Each number is 200 + 40 x the weight over its row's rms, rounded and kept within 0 to 999. Layers, rows and columns count from 0. The size before them is the row's rms in percent of the matrix's.

# up: layer 6 MLP up, 384x192, rms 0.118, rows 64-98, columns 128-191
# down: layer 6 MLP down (transposed), 384x192, rms 0.0812, rows 64-98, columns 128-191
# gate: layer 6 MLP gate, 384x192, rms 0.114, rows 65-99, columns 128-191
up64,093,276,241,142,184,172,254,248,201,230,215,230,301,173,132,190,170,207,126,272,195,208,132,162,214,237,166,184,266,216,182,159,175,240,240,258,154,168,235,198,182,211,218,238,232,230,227,150,173,155,253,216,208,226,236,224,199,137,212,195,214,211,239,202,242
down64,096,161,136,212,228,238,251,237,232,157,217,189,176,186,192,193,243,192,186,160,173,229,221,111,269,150,183,185,136,212,257,191,219,104,228,180,190,182,189,140,254,216,196,129,245,249,257,227,154,143,252,152,182,237,128,250,290,176,209,193,170,163,156,200,132
gate65,103,212,144,173,171,193,224,200,178,157,182,193,157,252,229,193,199,230,277,221,234,247,150,187,208,197,201,186,203,194,230,229,290,108,79,159,141,198,179,228,209,135,239,213,168,152,203,208,243,149,307,220,215,175,164,211,274,194,252,133,161,240,252,158,75
up65,104,175,191,167,199,210,161,277,145,219,200,253,210,176,172,202,243,247,172,196,194,252,153,192,231,175,216,211,224,188,304,229,181,177,175,203,185,261,148,223,182,102,246,186,323,230,163,180,245,160,134,206,164,189,173,156,147,118,246,125,201,183,134,249,268
down65,108,179,175,273,198,203,187,178,123,234,215,103,181,200,262,225,228,170,257,200,134,211,212,167,216,215,298,210,203,158,199,173,207,192,222,185,193,248,196,196,223,236,165,307,220,143,203,180,162,235,169,171,255,238,155,241,234,311,144,105,161,232,153,124,210
gate66,102,160,119,173,281,220,206,166,198,151,226,197,154,172,210,250,159,210,184,203,263,212,177,257,189,179,101,222,221,116,197,207,256,165,196,162,182,180,172,186,188,169,208,209,201,177,146,222,238,204,189,227,186,183,228,253,275,191,220,204,155,223,235,156,194
up66,100,211,181,156,183,164,260,143,166,183,182,179,272,288,167,91,237,245,209,227,177,158,216,201,218,180,237,185,229,174,191,158,203,210,232,225,228,177,188,162,283,202,169,199,176,220,189,209,154,170,165,252,245,232,208,150,163,208,231,187,258,207,196,208,238
down66,103,157,192,181,175,250,206,183,231,196,192,183,126,143,211,243,142,163,254,187,276,251,206,181,208,218,250,247,154,196,168,202,236,224,166,124,226,230,147,282,189,249,149,164,208,244,247,183,190,263,204,136,242,212,143,158,235,132,242,183,281,196,201,141,243
gate67,095,317,166,193,187,170,189,229,200,120,195,163,107,174,207,192,261,179,188,89,260,205,246,174,226,206,227,183,247,124,216,160,248,285,244,232,200,267,212,231,197,181,131,168,218,207,189,274,172,217,252,189,143,190,248,234,162,112,206,209,191,276,248,190,261
up67,091,198,265,171,153,210,157,277,229,259,176,204,164,207,153,259,182,197,171,258,231,233,189,201,157,229,161,144,132,151,94,228,198,186,243,205,247,282,204,236,172,254,229,249,236,251,140,220,255,198,166,157,201,169,227,241,144,213,175,179,205,202,192,191,226
down67,093,191,166,244,281,194,226,236,195,225,194,198,241,251,258,249,241,156,88,205,169,189,182,180,260,111,200,254,168,239,245,216,168,216,180,186,134,171,229,235,171,174,121,157,145,154,220,184,151,178,187,203,188,209,161,186,213,173,203,179,139,155,152,129,201
gate68,097,209,202,155,212,226,178,257,150,155,199,297,231,161,224,173,190,156,232,217,202,211,244,218,299,199,273,214,245,160,251,257,304,267,225,199,158,235,262,140,182,173,159,187,231,255,205,257,189,166,157,252,247,183,173,144,239,164,168,200,194,287,255,196,165
up68,093,213,188,232,142,257,168,119,235,159,171,230,207,197,226,183,250,143,183,149,134,189,228,204,138,219,189,203,224,189,196,205,205,151,238,263,261,247,185,204,139,262,195,187,185,181,172,251,231,146,200,180,267,94,175,134,187,252,217,150,234,151,180,179,177
down68,099,230,203,233,225,241,124,235,194,214,249,209,207,175,301,178,183,264,185,187,177,180,250,236,210,178,250,226,269,256,196,196,157,195,160,164,165,123,209,220,162,125,220,213,245,287,208,208,183,227,205,247,214,203,169,191,174,237,232,196,203,257,295,237,254
gate69,095,193,183,201,196,241,273,279,214,105,136,219,183,188,160,202,195,278,247,129,169,171,168,166,199,232,194,230,215,159,166,204,258,162,161,195,198,148,160,220,208,186,257,210,274,134,210,211,195,180,237,177,117,206,151,231,238,186,276,236,185,189,125,194,207
up69,093,160,194,199,184,187,196,193,192,170,208,160,237,215,212,205,185,163,216,190,151,114,231,197,162,224,209,205,180,227,181,237,240,160,184,172,184,137,149,282,100,263,164,222,265,166,167,231,230,269,168,218,170,175,178,188,297,151,193,207,241,181,279,214,180
down69,095,244,156,185,212,145,222,197,150,257,244,109,191,232,214,170,101,189,216,204,166,208,242,253,177,204,184,170,259,178,250,159,190,166,187,187,179,197,200,139,246,158,253,178,163,157,154,150,293,176,269,232,269,152,169,211,159,202,241,126,243,130,236,259,170
gate70,101,210,228,257,169,180,208,220,186,144,242,161,233,155,183,217,221,203,223,244,268,180,171,245,302,109,154,236,213,227,281,175,149,237,201,228,190,166,227,175,184,193,147,113,300,172,163,146,158,180,211,245,205,203,246,227,154,304,188,196,195,240,212,122,221
up70,100,234,228,174,199,153,195,298,180,102,222,186,199,180,219,198,193,177,228,196,185,192,221,251,227,206,235,233,139,271,274,193,196,261,186,208,171,185,190,222,145,185,199,218,264,196,233,218,219,258,211,247,158,176,265,260,192,162,192,184,143,226,195,208,255
down70,103,199,75,160,126,174,217,253,180,222,249,258,188,194,195,199,262,195,299,239,157,164,241,194,218,240,240,136,228,96,170,260,205,147,190,182,233,174,184,194,153,268,262,247,150,204,174,217,235,189,206,248,206,245,162,186,151,173,197,241,208,185,171,234,207
gate71,098,176,262,142,239,103,233,244,237,245,218,212,246,177,151,196,218,123,210,234,196,187,217,142,249,163,228,241,256,162,221,232,133,170,229,170,191,176,189,223,116,187,144,196,218,242,208,275,194,239,263,206,185,163,144,205,221,198,166,143,148,222,227,154,174
up71,096,184,230,222,203,157,309,218,155,217,220,223,188,259,195,177,168,179,207,164,256,223,191,268,250,271,269,188,199,173,191,189,229,182,200,242,235,226,250,185,231,235,138,85,188,204,217,201,169,201,192,191,185,121,221,163,261,236,220,207,183,197,174,145,253
down71,093,116,277,205,278,185,207,204,211,226,220,215,209,236,193,217,222,174,236,253,159,218,260,204,184,84,138,212,186,251,218,222,204,216,212,139,200,205,245,234,172,263,127,260,247,159,212,186,168,225,206,243,144,197,166,195,291,184,185,221,187,221,151,173,175
gate72,103,271,223,155,153,201,231,187,242,177,144,124,216,198,177,179,224,188,213,259,200,211,159,167,176,149,241,216,219,230,155,182,200,169,162,208,153,259,181,225,130,132,291,293,193,228,230,211,182,238,261,224,204,179,158,214,216,214,216,164,196,227,154,184,191
up72,100,168,178,185,235,242,175,210,235,149,249,237,190,190,242,218,175,217,205,173,195,209,247,246,220,204,147,163,175,240,239,208,117,134,241,166,232,155,211,182,207,261,145,143,182,213,211,164,164,252,189,173,242,185,154,197,238,195,142,169,202,162,96,196,199
down72,101,258,195,240,215,168,191,218,128,220,173,91,193,227,138,189,186,148,68,239,184,154,159,244,190,247,213,231,248,175,207,155,220,293,215,180,155,178,203,270,135,148,204,218,167,267,204,293,172,199,279,203,226,163,210,276,141,202,221,218,160,167,217,158,218
gate73,100,159,189,222,202,272,239,217,216,239,94,208,173,203,171,267,224,298,192,148,226,199,169,184,230,160,250,230,204,104,234,187,98,224,144,280,194,284,198,235,152,207,189,177,271,185,171,199,196,234,256,148,205,184,188,293,210,193,171,215,180,184,184,187,199
up73,101,197,167,207,197,132,227,213,182,178,215,255,204,174,247,141,176,258,202,146,210,199,99,155,218,167,149,140,220,197,216,224,192,237,188,163,213,295,206,157,275,220,231,179,159,149,211,191,213,199,234,238,228,232,232,211,201,186,252,222,244,211,200,247,259
down73,099,234,253,241,214,151,196,210,115,200,152,222,262,245,234,203,238,193,127,198,154,159,236,207,189,180,191,242,253,252,197,161,134,263,212,197,193,165,143,274,230,217,190,193,235,166,282,171,163,213,203,223,147,270,134,178,239,265,257,170,191,207,247,313,211
gate74,103,253,215,161,247,193,235,209,204,216,228,199,284,178,271,203,168,167,223,144,195,323,210,156,215,210,229,151,223,199,217,168,224,173,181,151,179,179,172,190,98,191,248,172,255,259,182,188,214,128,233,166,247,229,171,215,168,191,227,151,144,240,168,155,144
up74,102,202,229,229,190,177,227,173,240,203,215,231,221,148,143,240,153,192,208,200,189,263,196,129,176,195,251,208,200,271,195,264,163,237,200,218,150,228,188,212,193,240,241,167,229,315,218,205,229,205,185,216,184,164,152,194,242,195,215,212,165,245,193,205,169
down74,102,132,195,189,180,190,228,232,231,247,187,172,227,179,220,214,240,191,185,263,159,234,181,260,222,165,111,212,197,243,190,210,214,162,181,254,130,266,230,141,266,220,150,225,140,285,183,210,227,246,166,139,183,160,283,164,183,200,187,188,189,177,257,227,225
gate75,102,210,243,211,154,261,239,214,273,200,236,177,120,194,221,200,221,204,215,132,236,204,149,268,264,175,182,239,202,202,209,189,198,182,279,266,201,249,114,223,250,176,238,138,185,221,192,199,230,110,190,155,209,195,192,274,160,196,233,159,203,236,156,199,260
up75,105,226,195,206,199,148,219,227,191,238,221,184,270,178,160,225,211,132,200,245,177,200,193,167,161,200,205,259,102,223,242,199,212,275,193,247,160,255,195,131,229,211,225,192,221,181,171,161,206,193,181,254,230,169,271,199,194,215,194,216,189,206,181,184,260
down75,106,231,185,124,228,193,192,192,238,216,162,165,226,235,154,114,187,222,197,263,239,114,183,183,235,187,205,181,225,214,175,316,224,171,180,245,214,204,244,250,177,177,219,179,200,248,274,202,141,200,218,197,197,244,225,193,102,176,178,203,238,166,177,211,162
gate76,096,245,210,223,177,149,255,184,193,206,242,145,202,248,275,177,171,250,260,247,175,203,240,169,217,253,209,172,157,186,141,229,217,195,164,254,207,198,259,260,135,204,221,194,251,193,187,235,223,179,158,178,220,204,123,245,277,172,115,170,189,244,204,213,258
up76,094,166,87,295,185,208,204,120,219,237,281,168,192,221,192,132,169,245,232,232,215,210,172,139,201,238,203,117,170,235,161,176,147,135,122,215,215,224,234,203,215,231,200,95,196,142,214,205,180,223,217,228,189,161,102,278,260,185,131,153,199,200,233,215,155
down76,096,217,243,149,212,201,201,225,225,99,132,259,175,178,196,254,262,224,202,206,209,244,245,180,283,182,215,233,224,193,216,192,185,263,231,213,130,202,189,190,246,201,202,157,243,221,272,187,231,217,245,177,149,207,268,158,139,330,212,204,210,203,218,214,215
gate77,100,185,158,279,203,230,210,152,143,201,220,255,119,211,206,241,249,177,200,195,204,207,197,206,222,168,270,214,200,124,165,211,289,195,145,246,199,209,194,165,114,197,261,236,206,190,157,161,189,175,185,209,119,224,200,268,198,238,262,205,172,244,182,188,211
up77,095,117,235,177,188,169,163,150,273,237,254,277,278,163,249,216,209,180,209,158,237,159,189,257,222,225,232,253,203,258,242,193,118,218,229,144,201,197,215,141,210,140,141,167,190,140,174,134,251,237,143,207,192,219,295,189,166,231,214,212,209,180,188,195,218
down77,102,168,118,242,209,269,174,167,231,149,186,220,191,165,176,120,205,167,195,222,220,173,203,134,196,138,133,193,209,227,161,229,259,114,178,270,238,192,214,198,202,205,199,184,198,203,192,242,166,196,257,207,236,266,165,218,146,177,196,168,191,243,137,185,206
gate78,104,306,178,229,189,126,188,223,231,231,192,207,233,192,185,228,148,237,220,132,208,210,259,158,215,129,230,217,116,254,194,212,115,164,159,187,197,206,173,273,159,183,255,198,277,231,119,205,233,125,217,191,214,182,199,163,257,244,206,184,151,214,222,194,143
up78,100,185,239,243,150,224,181,208,204,214,197,191,175,190,243,261,182,147,254,196,168,151,135,204,113,215,146,270,219,208,160,206,188,183,236,154,205,139,198,125,147,179,222,233,207,135,200,236,194,206,203,132,208,198,160,160,120,236,196,266,216,194,216,209,241
down78,103,273,160,162,234,262,230,199,137,253,190,133,190,281,179,176,257,203,211,197,154,239,254,115,185,254,182,172,217,213,261,213,218,207,208,261,209,165,203,272,168,158,222,219,240,196,209,169,199,177,223,206,270,248,197,193,220,248,255,264,203,225,227,137,202
gate79,099,198,166,199,171,177,210,176,229,188,196,140,201,219,213,197,293,221,225,246,210,199,260,262,231,216,192,251,164,203,242,258,195,203,146,213,165,112,231,216,161,128,206,276,225,169,162,148,169,209,141,207,156,200,156,167,262,199,189,175,226,223,219,163,218
up79,095,154,217,279,234,164,173,186,223,237,180,235,134,151,207,210,226,242,206,269,232,205,208,262,236,216,145,308,211,154,234,226,160,200,137,183,156,149,116,254,193,204,194,209,192,155,179,209,170,112,214,163,218,166,170,178,233,170,300,216,186,206,227,163,222
down79,099,177,180,171,138,211,158,180,191,252,202,124,227,186,183,155,288,136,150,184,124,219,230,236,184,199,123,222,128,232,156,217,215,208,105,239,202,153,198,204,167,234,232,220,186,258,186,89,193,211,236,233,222,223,152,228,170,239,292,160,208,208,206,213,175
gate80,102,244,225,211,217,189,237,254,246,169,181,176,144,213,199,252,229,249,224,165,249,300,211,189,265,173,196,204,169,160,206,208,135,254,107,152,219,182,168,241,99,118,177,184,207,182,206,221,169,158,179,189,119,239,245,251,228,182,238,200,134,229,180,162,113
up80,098,217,191,231,181,141,232,216,242,259,201,180,103,202,190,263,131,207,191,195,222,174,210,162,221,184,213,145,182,225,203,223,237,198,142,198,209,223,239,209,188,189,208,171,157,135,223,216,252,201,214,126,194,189,246,206,242,181,195,158,178,192,200,194,168
down80,103,121,233,201,205,238,293,202,175,187,175,199,270,154,176,268,210,156,115,199,210,223,234,232,126,211,256,135,182,132,220,253,231,203,212,163,204,154,258,192,116,124,157,258,242,260,217,217,151,192,199,208,206,225,175,230,237,203,183,190,233,119,204,161,171
gate81,098,188,156,259,194,125,182,162,149,191,236,241,123,221,207,188,201,212,180,181,217,217,164,202,198,222,225,286,180,126,213,185,232,224,183,133,176,232,173,254,241,197,180,247,241,236,121,246,167,169,183,244,168,198,175,194,208,221,183,181,164,210,224,178,269
up81,093,172,177,128,163,139,234,218,186,184,152,182,272,118,127,193,171,173,169,236,235,175,162,209,216,147,259,234,204,140,187,184,242,252,208,164,202,144,144,162,161,223,138,161,210,191,220,246,204,157,236,205,202,155,238,240,275,233,238,200,296,179,248,184,273
down81,099,196,153,246,251,212,232,198,176,210,208,239,272,269,261,173,212,181,188,250,202,193,218,142,191,187,200,144,164,304,207,222,192,158,238,203,225,197,204,280,141,124,213,200,185,193,166,168,247,235,235,179,270,286,176,171,159,184,203,221,211,217,104,158,193
gate82,096,173,258,198,253,161,253,212,234,198,154,230,188,193,188,261,140,186,169,267,210,247,206,189,191,219,196,275,201,246,186,201,191,213,129,233,186,239,195,207,217,193,149,220,184,195,136,171,188,138,257,252,117,262,191,234,230,206,294,242,201,211,169,156,141
up82,089,178,153,209,126,247,156,191,169,141,229,173,257,191,202,175,268,242,225,167,182,180,236,214,169,215,202,224,151,224,278,264,135,160,222,141,246,239,263,198,101,225,216,138,220,214,232,192,111,191,255,246,193,232,181,214,223,182,233,220,202,189,213,253,256
down82,092,258,235,236,158,171,224,260,109,198,237,181,166,141,234,207,191,234,132,240,197,205,136,181,154,210,254,182,230,199,133,172,240,303,205,232,147,187,217,192,181,188,227,258,182,239,181,153,277,173,217,253,179,157,274,209,202,120,195,136,242,203,213,144,226
gate83,103,183,168,99,181,166,195,204,272,198,160,179,220,202,223,217,216,172,235,200,202,285,199,161,214,123,251,102,245,189,192,247,214,109,220,257,219,206,187,224,152,195,214,199,214,218,218,207,238,232,208,145,246,190,176,214,197,229,197,159,168,216,245,170,164
up83,103,194,240,203,189,293,165,236,188,148,173,170,191,199,186,143,216,210,157,260,222,157,171,187,248,221,207,172,178,125,118,213,200,201,142,200,231,244,162,246,243,218,204,194,191,153,186,247,177,237,123,218,168,233,204,246,252,186,142,223,220,192,217,203,245
down83,108,275,237,223,120,236,209,246,207,187,202,222,163,192,230,183,230,256,244,128,190,205,251,223,165,242,147,197,174,154,182,173,222,192,177,231,216,260,286,213,246,143,201,138,242,167,257,217,165,203,225,198,208,183,238,231,174,213,225,238,225,240,243,117,150
gate84,101,240,157,246,178,227,231,208,212,222,244,211,178,216,176,213,230,228,228,250,184,168,120,219,220,153,97,142,162,190,210,202,193,197,159,251,178,171,187,201,263,126,230,155,135,221,186,227,171,135,204,244,213,149,163,212,197,268,141,181,163,269,165,198,254
up84,102,184,209,178,158,244,226,166,184,167,222,220,223,149,281,253,160,136,209,302,213,241,253,270,156,191,230,258,176,176,172,198,230,189,214,299,108,234,207,160,167,275,214,198,140,221,199,155,270,222,237,215,178,158,200,254,135,187,211,177,158,177,247,110,176
down84,104,217,167,232,165,204,185,212,198,199,125,185,177,240,219,205,234,183,210,256,240,194,204,160,200,323,202,211,235,217,232,171,139,305,221,204,190,208,183,259,240,133,210,142,202,234,214,235,167,128,183,252,213,193,203,138,273,299,147,237,162,176,75,155,222
gate85,102,205,192,205,179,145,233,287,256,139,126,165,237,195,182,252,207,309,182,225,223,221,143,188,277,140,197,276,195,175,250,245,126,239,164,207,194,215,171,210,206,145,197,182,209,214,133,203,114,194,224,152,180,231,176,227,242,182,216,208,227,215,148,195,194
up85,120,223,238,139,199,207,115,149,216,200,228,205,175,225,260,190,274,108,179,167,158,198,205,217,116,205,201,185,195,210,212,232,249,191,241,217,189,188,215,109,164,246,134,248,168,209,171,246,263,223,152,237,249,121,214,184,122,245,158,174,247,218,188,210,236
down85,104,162,108,114,154,182,226,107,219,188,219,209,137,130,169,280,248,202,173,260,215,242,209,178,108,200,210,232,166,176,225,202,184,198,168,196,185,293,241,197,166,227,155,146,186,160,161,237,182,197,204,190,253,164,174,203,246,154,136,216,190,207,192,178,230
gate86,104,194,217,190,208,198,203,193,219,205,194,211,164,138,232,187,199,186,191,206,247,187,229,191,187,213,239,256,212,121,206,136,211,246,219,284,191,184,136,206,184,171,191,150,208,147,144,244,184,195,152,252,209,289,213,221,233,244,255,210,150,198,216,143,219
up86,099,218,163,176,169,208,206,185,167,255,174,155,237,222,172,165,266,197,209,195,172,187,187,210,302,222,210,178,182,232,215,207,259,178,157,159,218,169,218,165,210,180,269,236,202,272,190,222,218,210,213,181,223,215,208,178,238,158,203,272,227,210,199,241,178
down86,102,209,186,180,215,239,180,215,195,132,119,260,182,192,233,219,192,248,172,220,178,91,226,202,143,181,151,230,115,170,273,222,136,208,214,228,208,123,153,181,119,244,174,210,200,162,212,190,202,136,182,127,140,125,210,239,175,194,151,237,177,246,200,186,175
gate87,100,147,225,231,207,188,223,170,157,199,193,180,272,235,108,175,169,171,166,225,247,218,173,152,245,161,264,176,267,196,258,146,194,180,186,217,231,166,194,169,179,142,222,216,130,178,163,216,139,164,177,190,257,201,222,237,229,216,208,200,187,238,211,188,208
up87,097,190,171,180,209,241,196,219,236,227,133,219,160,192,191,233,176,209,178,221,219,234,244,182,190,329,199,199,212,236,229,205,238,222,198,228,170,206,188,219,165,223,292,270,135,198,203,147,210,145,173,111,249,283,183,192,187,243,231,179,173,201,180,240,182
down87,100,156,205,176,222,208,157,198,272,185,229,199,150,250,232,182,188,262,175,216,196,141,155,183,271,218,183,196,216,114,213,274,192,147,188,262,236,229,188,144,226,231,135,194,255,156,181,214,143,253,195,157,244,175,232,228,200,157,218,261,243,243,112,229,219
gate88,099,265,153,151,244,213,168,265,155,149,219,239,211,182,214,296,221,240,194,168,265,253,251,230,264,191,195,238,229,192,263,203,264,263,249,227,171,193,176,211,138,195,157,211,248,251,136,165,198,227,180,146,158,218,203,268,174,225,221,192,225,244,183,200,211
up88,095,166,175,204,140,176,268,217,248,192,139,189,150,241,186,145,230,138,206,209,161,150,183,175,260,213,185,251,224,184,188,155,179,176,231,173,208,256,216,179,200,148,137,232,218,306,184,209,188,203,177,208,144,206,255,210,199,187,223,231,176,189,165,181,258
down88,094,141,191,233,138,208,170,178,170,180,298,149,200,224,264,215,186,204,203,205,203,261,153,208,203,139,103,161,274,199,179,215,197,174,170,151,236,187,228,204,178,221,210,181,229,153,264,222,195,205,199,150,195,190,244,186,248,215,264,149,141,169,233,168,173
gate89,074,213,209,196,174,279,162,157,190,270,178,144,219,178,200,145,189,166,70,196,176,172,108,161,205,250,271,178,192,219,172,129,196,232,225,161,246,209,273,173,200,188,258,210,209,272,241,230,220,209,207,237,262,178,229,256,193,142,178,199,271,211,127,180,179
up89,078,168,242,177,191,245,202,228,226,215,148,201,129,186,177,195,201,218,132,262,216,231,132,171,221,290,180,176,245,229,202,71,172,228,193,208,228,199,220,218,183,193,214,221,200,277,223,154,247,221,179,225,199,246,227,180,199,228,226,278,255,175,154,158,212
down89,073,233,186,217,211,193,156,232,229,195,192,153,219,197,235,258,247,248,87,209,259,200,208,183,236,88,131,230,187,166,247,288,219,76,180,226,114,210,85,233,193,182,190,169,235,193,180,228,205,147,215,208,203,237,191,198,193,269,219,193,200,248,200,165,210
gate90,098,201,131,160,148,212,201,254,220,265,130,203,230,150,166,204,221,182,208,200,212,201,209,170,164,162,270,241,167,216,165,174,165,152,171,233,173,230,165,158,164,88,227,194,304,227,180,213,219,188,193,171,195,212,143,207,223,239,152,225,223,181,154,183,211
up90,093,160,228,119,134,236,174,226,189,184,203,206,266,202,235,197,139,89,204,169,145,237,186,278,138,148,208,167,143,237,191,254,223,167,260,143,150,218,199,126,279,177,216,136,280,223,211,221,158,146,187,191,183,122,162,247,227,203,124,186,217,240,210,179,193
down90,095,273,209,193,197,160,161,281,169,238,210,234,183,229,218,178,251,253,244,173,240,99,244,217,209,165,277,202,276,146,211,138,157,225,178,204,151,147,100,332,148,211,230,207,249,126,204,216,236,257,255,210,218,215,217,108,235,148,235,205,232,197,169,189,239
gate91,109,296,175,178,241,185,169,257,249,177,200,175,201,217,245,191,205,211,191,186,223,140,212,210,268,191,203,194,235,116,229,252,223,130,201,275,209,254,218,208,231,197,158,91,288,267,164,176,214,191,174,132,316,176,184,217,247,230,224,134,193,213,116,161,179
up91,108,238,259,272,209,232,161,243,271,191,207,210,234,179,213,216,177,257,189,246,191,181,201,208,220,178,289,165,183,238,76,231,175,233,177,201,214,260,218,241,209,212,259,137,204,223,242,280,214,223,147,256,123,189,215,220,165,182,246,157,174,180,160,208,258
down91,109,235,132,195,138,221,200,169,197,188,276,203,240,133,224,271,205,198,160,193,226,229,234,240,183,133,229,111,266,143,278,189,192,171,221,128,283,106,267,280,176,216,246,174,167,224,190,223,180,222,176,217,170,268,196,149,207,175,189,168,201,195,230,158,164
gate92,095,170,171,267,210,253,224,178,235,252,240,173,195,272,255,254,164,212,219,218,168,220,216,207,198,218,205,162,216,218,162,201,202,189,179,224,230,223,197,175,165,176,236,121,231,222,155,240,240,179,189,259,194,171,142,200,164,168,164,162,141,293,100,164,187
up92,096,239,94,221,199,236,210,245,201,170,211,154,188,216,210,189,219,155,249,245,211,178,234,155,200,228,207,210,198,192,190,222,155,139,174,275,223,150,210,231,197,212,162,190,241,112,161,262,255,223,149,149,143,258,182,161,199,205,157,196,217,246,195,242,154
down92,096,184,189,176,230,199,220,221,180,173,148,241,194,176,159,193,234,263,248,182,81,195,231,171,250,170,220,286,167,177,176,193,170,228,180,150,159,212,135,201,179,182,199,124,178,210,222,222,186,199,297,241,191,239,176,129,191,153,215,173,182,125,200,215,121
gate93,101,191,284,240,249,129,213,164,249,184,191,201,231,167,243,232,256,220,225,213,194,267,236,211,199,224,226,278,177,153,242,208,260,254,109,237,56,158,123,169,199,168,199,237,178,142,176,193,198,166,198,195,222,289,236,171,221,245,170,158,221,272,188,149,243
up93,112,227,259,268,240,165,265,203,237,212,220,254,196,150,206,273,253,260,256,209,219,254,214,231,239,202,173,261,111,182,247,207,234,223,141,216,124,142,71,211,249,194,176,171,189,217,205,182,244,166,178,237,169,277,253,156,224,209,191,204,186,223,215,183,289
down93,102,166,273,247,212,196,215,134,244,189,168,271,191,215,237,194,182,206,247,176,186,146,231,211,237,198,200,222,159,175,162,136,173,231,277,145,230,205,142,162,171,187,184,219,190,161,233,205,178,239,134,165,138,205,246,226,252,213,221,199,151,161,191,266,242
gate94,104,167,138,222,251,171,226,179,236,219,195,232,184,179,223,193,239,237,246,212,187,298,204,159,239,218,215,268,195,101,237,253,180,223,197,260,170,151,229,251,219,192,248,205,230,129,117,169,172,143,219,165,249,213,170,247,184,210,220,171,213,235,184,191,184
up94,116,266,176,160,181,190,143,215,227,212,177,157,274,210,139,218,185,150,168,171,174,160,190,171,211,178,195,204,198,219,191,121,200,99,200,257,251,188,222,200,134,207,196,151,129,182,197,213,214,252,196,239,193,81,193,230,132,201,174,208,198,208,228,175,212
down94,109,208,229,152,211,169,205,239,179,232,113,224,243,245,211,309,198,217,138,181,276,199,140,227,157,241,219,165,198,166,202,255,215,230,239,181,224,184,287,243,182,179,235,202,283,212,213,174,253,142,182,153,238,194,268,224,252,218,169,233,269,209,193,174,143
gate95,104,177,186,201,224,239,240,165,179,172,196,170,218,134,195,310,225,259,180,175,164,246,234,210,230,155,222,245,188,179,220,161,145,189,201,215,81,135,160,253,183,144,276,211,179,252,134,225,272,241,200,173,182,217,167,282,235,195,187,188,226,233,242,179,118
up95,112,166,147,210,250,161,248,217,252,264,226,176,204,107,255,293,98,209,164,200,195,295,215,247,216,194,186,215,170,155,218,184,199,142,197,176,166,180,193,257,259,191,257,206,184,222,156,279,212,268,190,206,175,233,218,213,236,212,195,203,297,196,205,227,171
down95,104,181,80,210,298,203,158,194,122,227,204,154,143,195,238,125,265,194,216,261,219,184,190,207,198,248,167,149,203,145,95,216,97,141,200,210,220,205,169,165,157,265,135,204,184,140,185,160,190,177,233,195,240,169,180,144,156,141,247,175,235,206,168,155,142
gate96,104,218,233,177,199,154,213,208,179,232,139,146,150,209,158,212,184,213,173,258,217,222,108,258,182,131,169,236,172,217,175,186,179,198,253,291,211,201,165,239,153,200,227,204,234,247,173,214,215,227,232,217,168,278,163,196,267,204,191,190,236,241,91,150,129
up96,104,173,205,165,189,193,175,216,134,175,174,272,244,206,237,209,132,248,211,248,195,167,232,186,187,241,224,226,176,224,310,237,218,215,163,258,154,162,153,215,157,199,266,172,138,165,210,202,208,168,200,118,166,191,283,186,94,208,170,98,207,220,222,122,193
down96,103,254,217,166,179,207,168,248,195,200,264,162,156,212,200,211,197,193,357,233,208,202,171,229,158,172,192,171,266,183,128,200,178,203,221,203,166,163,311,283,212,245,197,233,249,133,246,204,263,199,226,271,223,217,233,225,213,182,202,215,190,214,215,186,243
gate97,105,178,181,232,211,161,204,241,103,182,194,199,183,180,188,245,244,262,215,178,184,186,245,154,201,189,229,227,183,167,224,223,234,255,187,218,150,178,115,215,137,187,162,242,134,263,237,223,220,155,285,227,189,125,211,227,166,211,168,209,223,234,215,173,201
up97,108,201,222,123,176,166,176,240,207,240,199,189,227,234,152,177,207,194,228,167,200,225,291,139,247,159,227,193,232,283,238,182,158,174,227,206,208,139,140,157,217,162,119,146,163,213,204,164,257,148,162,242,221,171,232,197,224,196,198,174,178,246,177,181,269
down97,105,156,224,225,140,133,201,192,168,255,150,221,170,245,269,173,146,224,145,236,146,160,147,258,164,184,241,231,227,197,293,279,207,261,148,155,183,150,236,178,112,195,208,258,165,169,222,234,170,199,177,240,212,197,199,223,140,220,266,147,167,211,203,174,208
gate98,104,250,185,182,192,196,170,238,193,147,239,105,167,207,159,217,267,231,181,268,250,192,99,229,180,225,212,198,185,231,216,231,175,280,258,253,195,183,212,179,146,184,264,98,176,196,178,194,147,188,193,243,233,170,197,252,194,227,165,192,270,223,124,143,200
up98,106,230,204,194,163,231,206,168,162,234,217,242,111,239,224,227,232,167,185,132,164,167,330,158,229,169,193,154,245,175,215,84,205,182,115,186,212,184,212,233,261,181,183,275,253,232,159,263,201,224,207,271,212,231,204,195,169,194,148,229,175,209,186,227,149
down98,102,191,189,180,210,136,208,260,182,163,178,217,229,171,223,244,224,233,219,244,273,233,150,201,215,220,164,212,153,242,218,260,208,228,165,171,220,209,140,103,206,207,196,199,179,233,190,240,194,137,187,121,177,211,250,201,237,256,182,192,177,259,251,168,199
gate99,101,254,201,268,148,191,279,183,238,175,248,224,199,208,172,235,220,223,206,294,243,262,192,189,269,187,237,203,246,197,199,256,233,278,167,264,117,235,226,229,185,200,236,249,241,150,239,219,225,211,217,243,188,233,170,214,280,180,230,161,260,262,262,168,156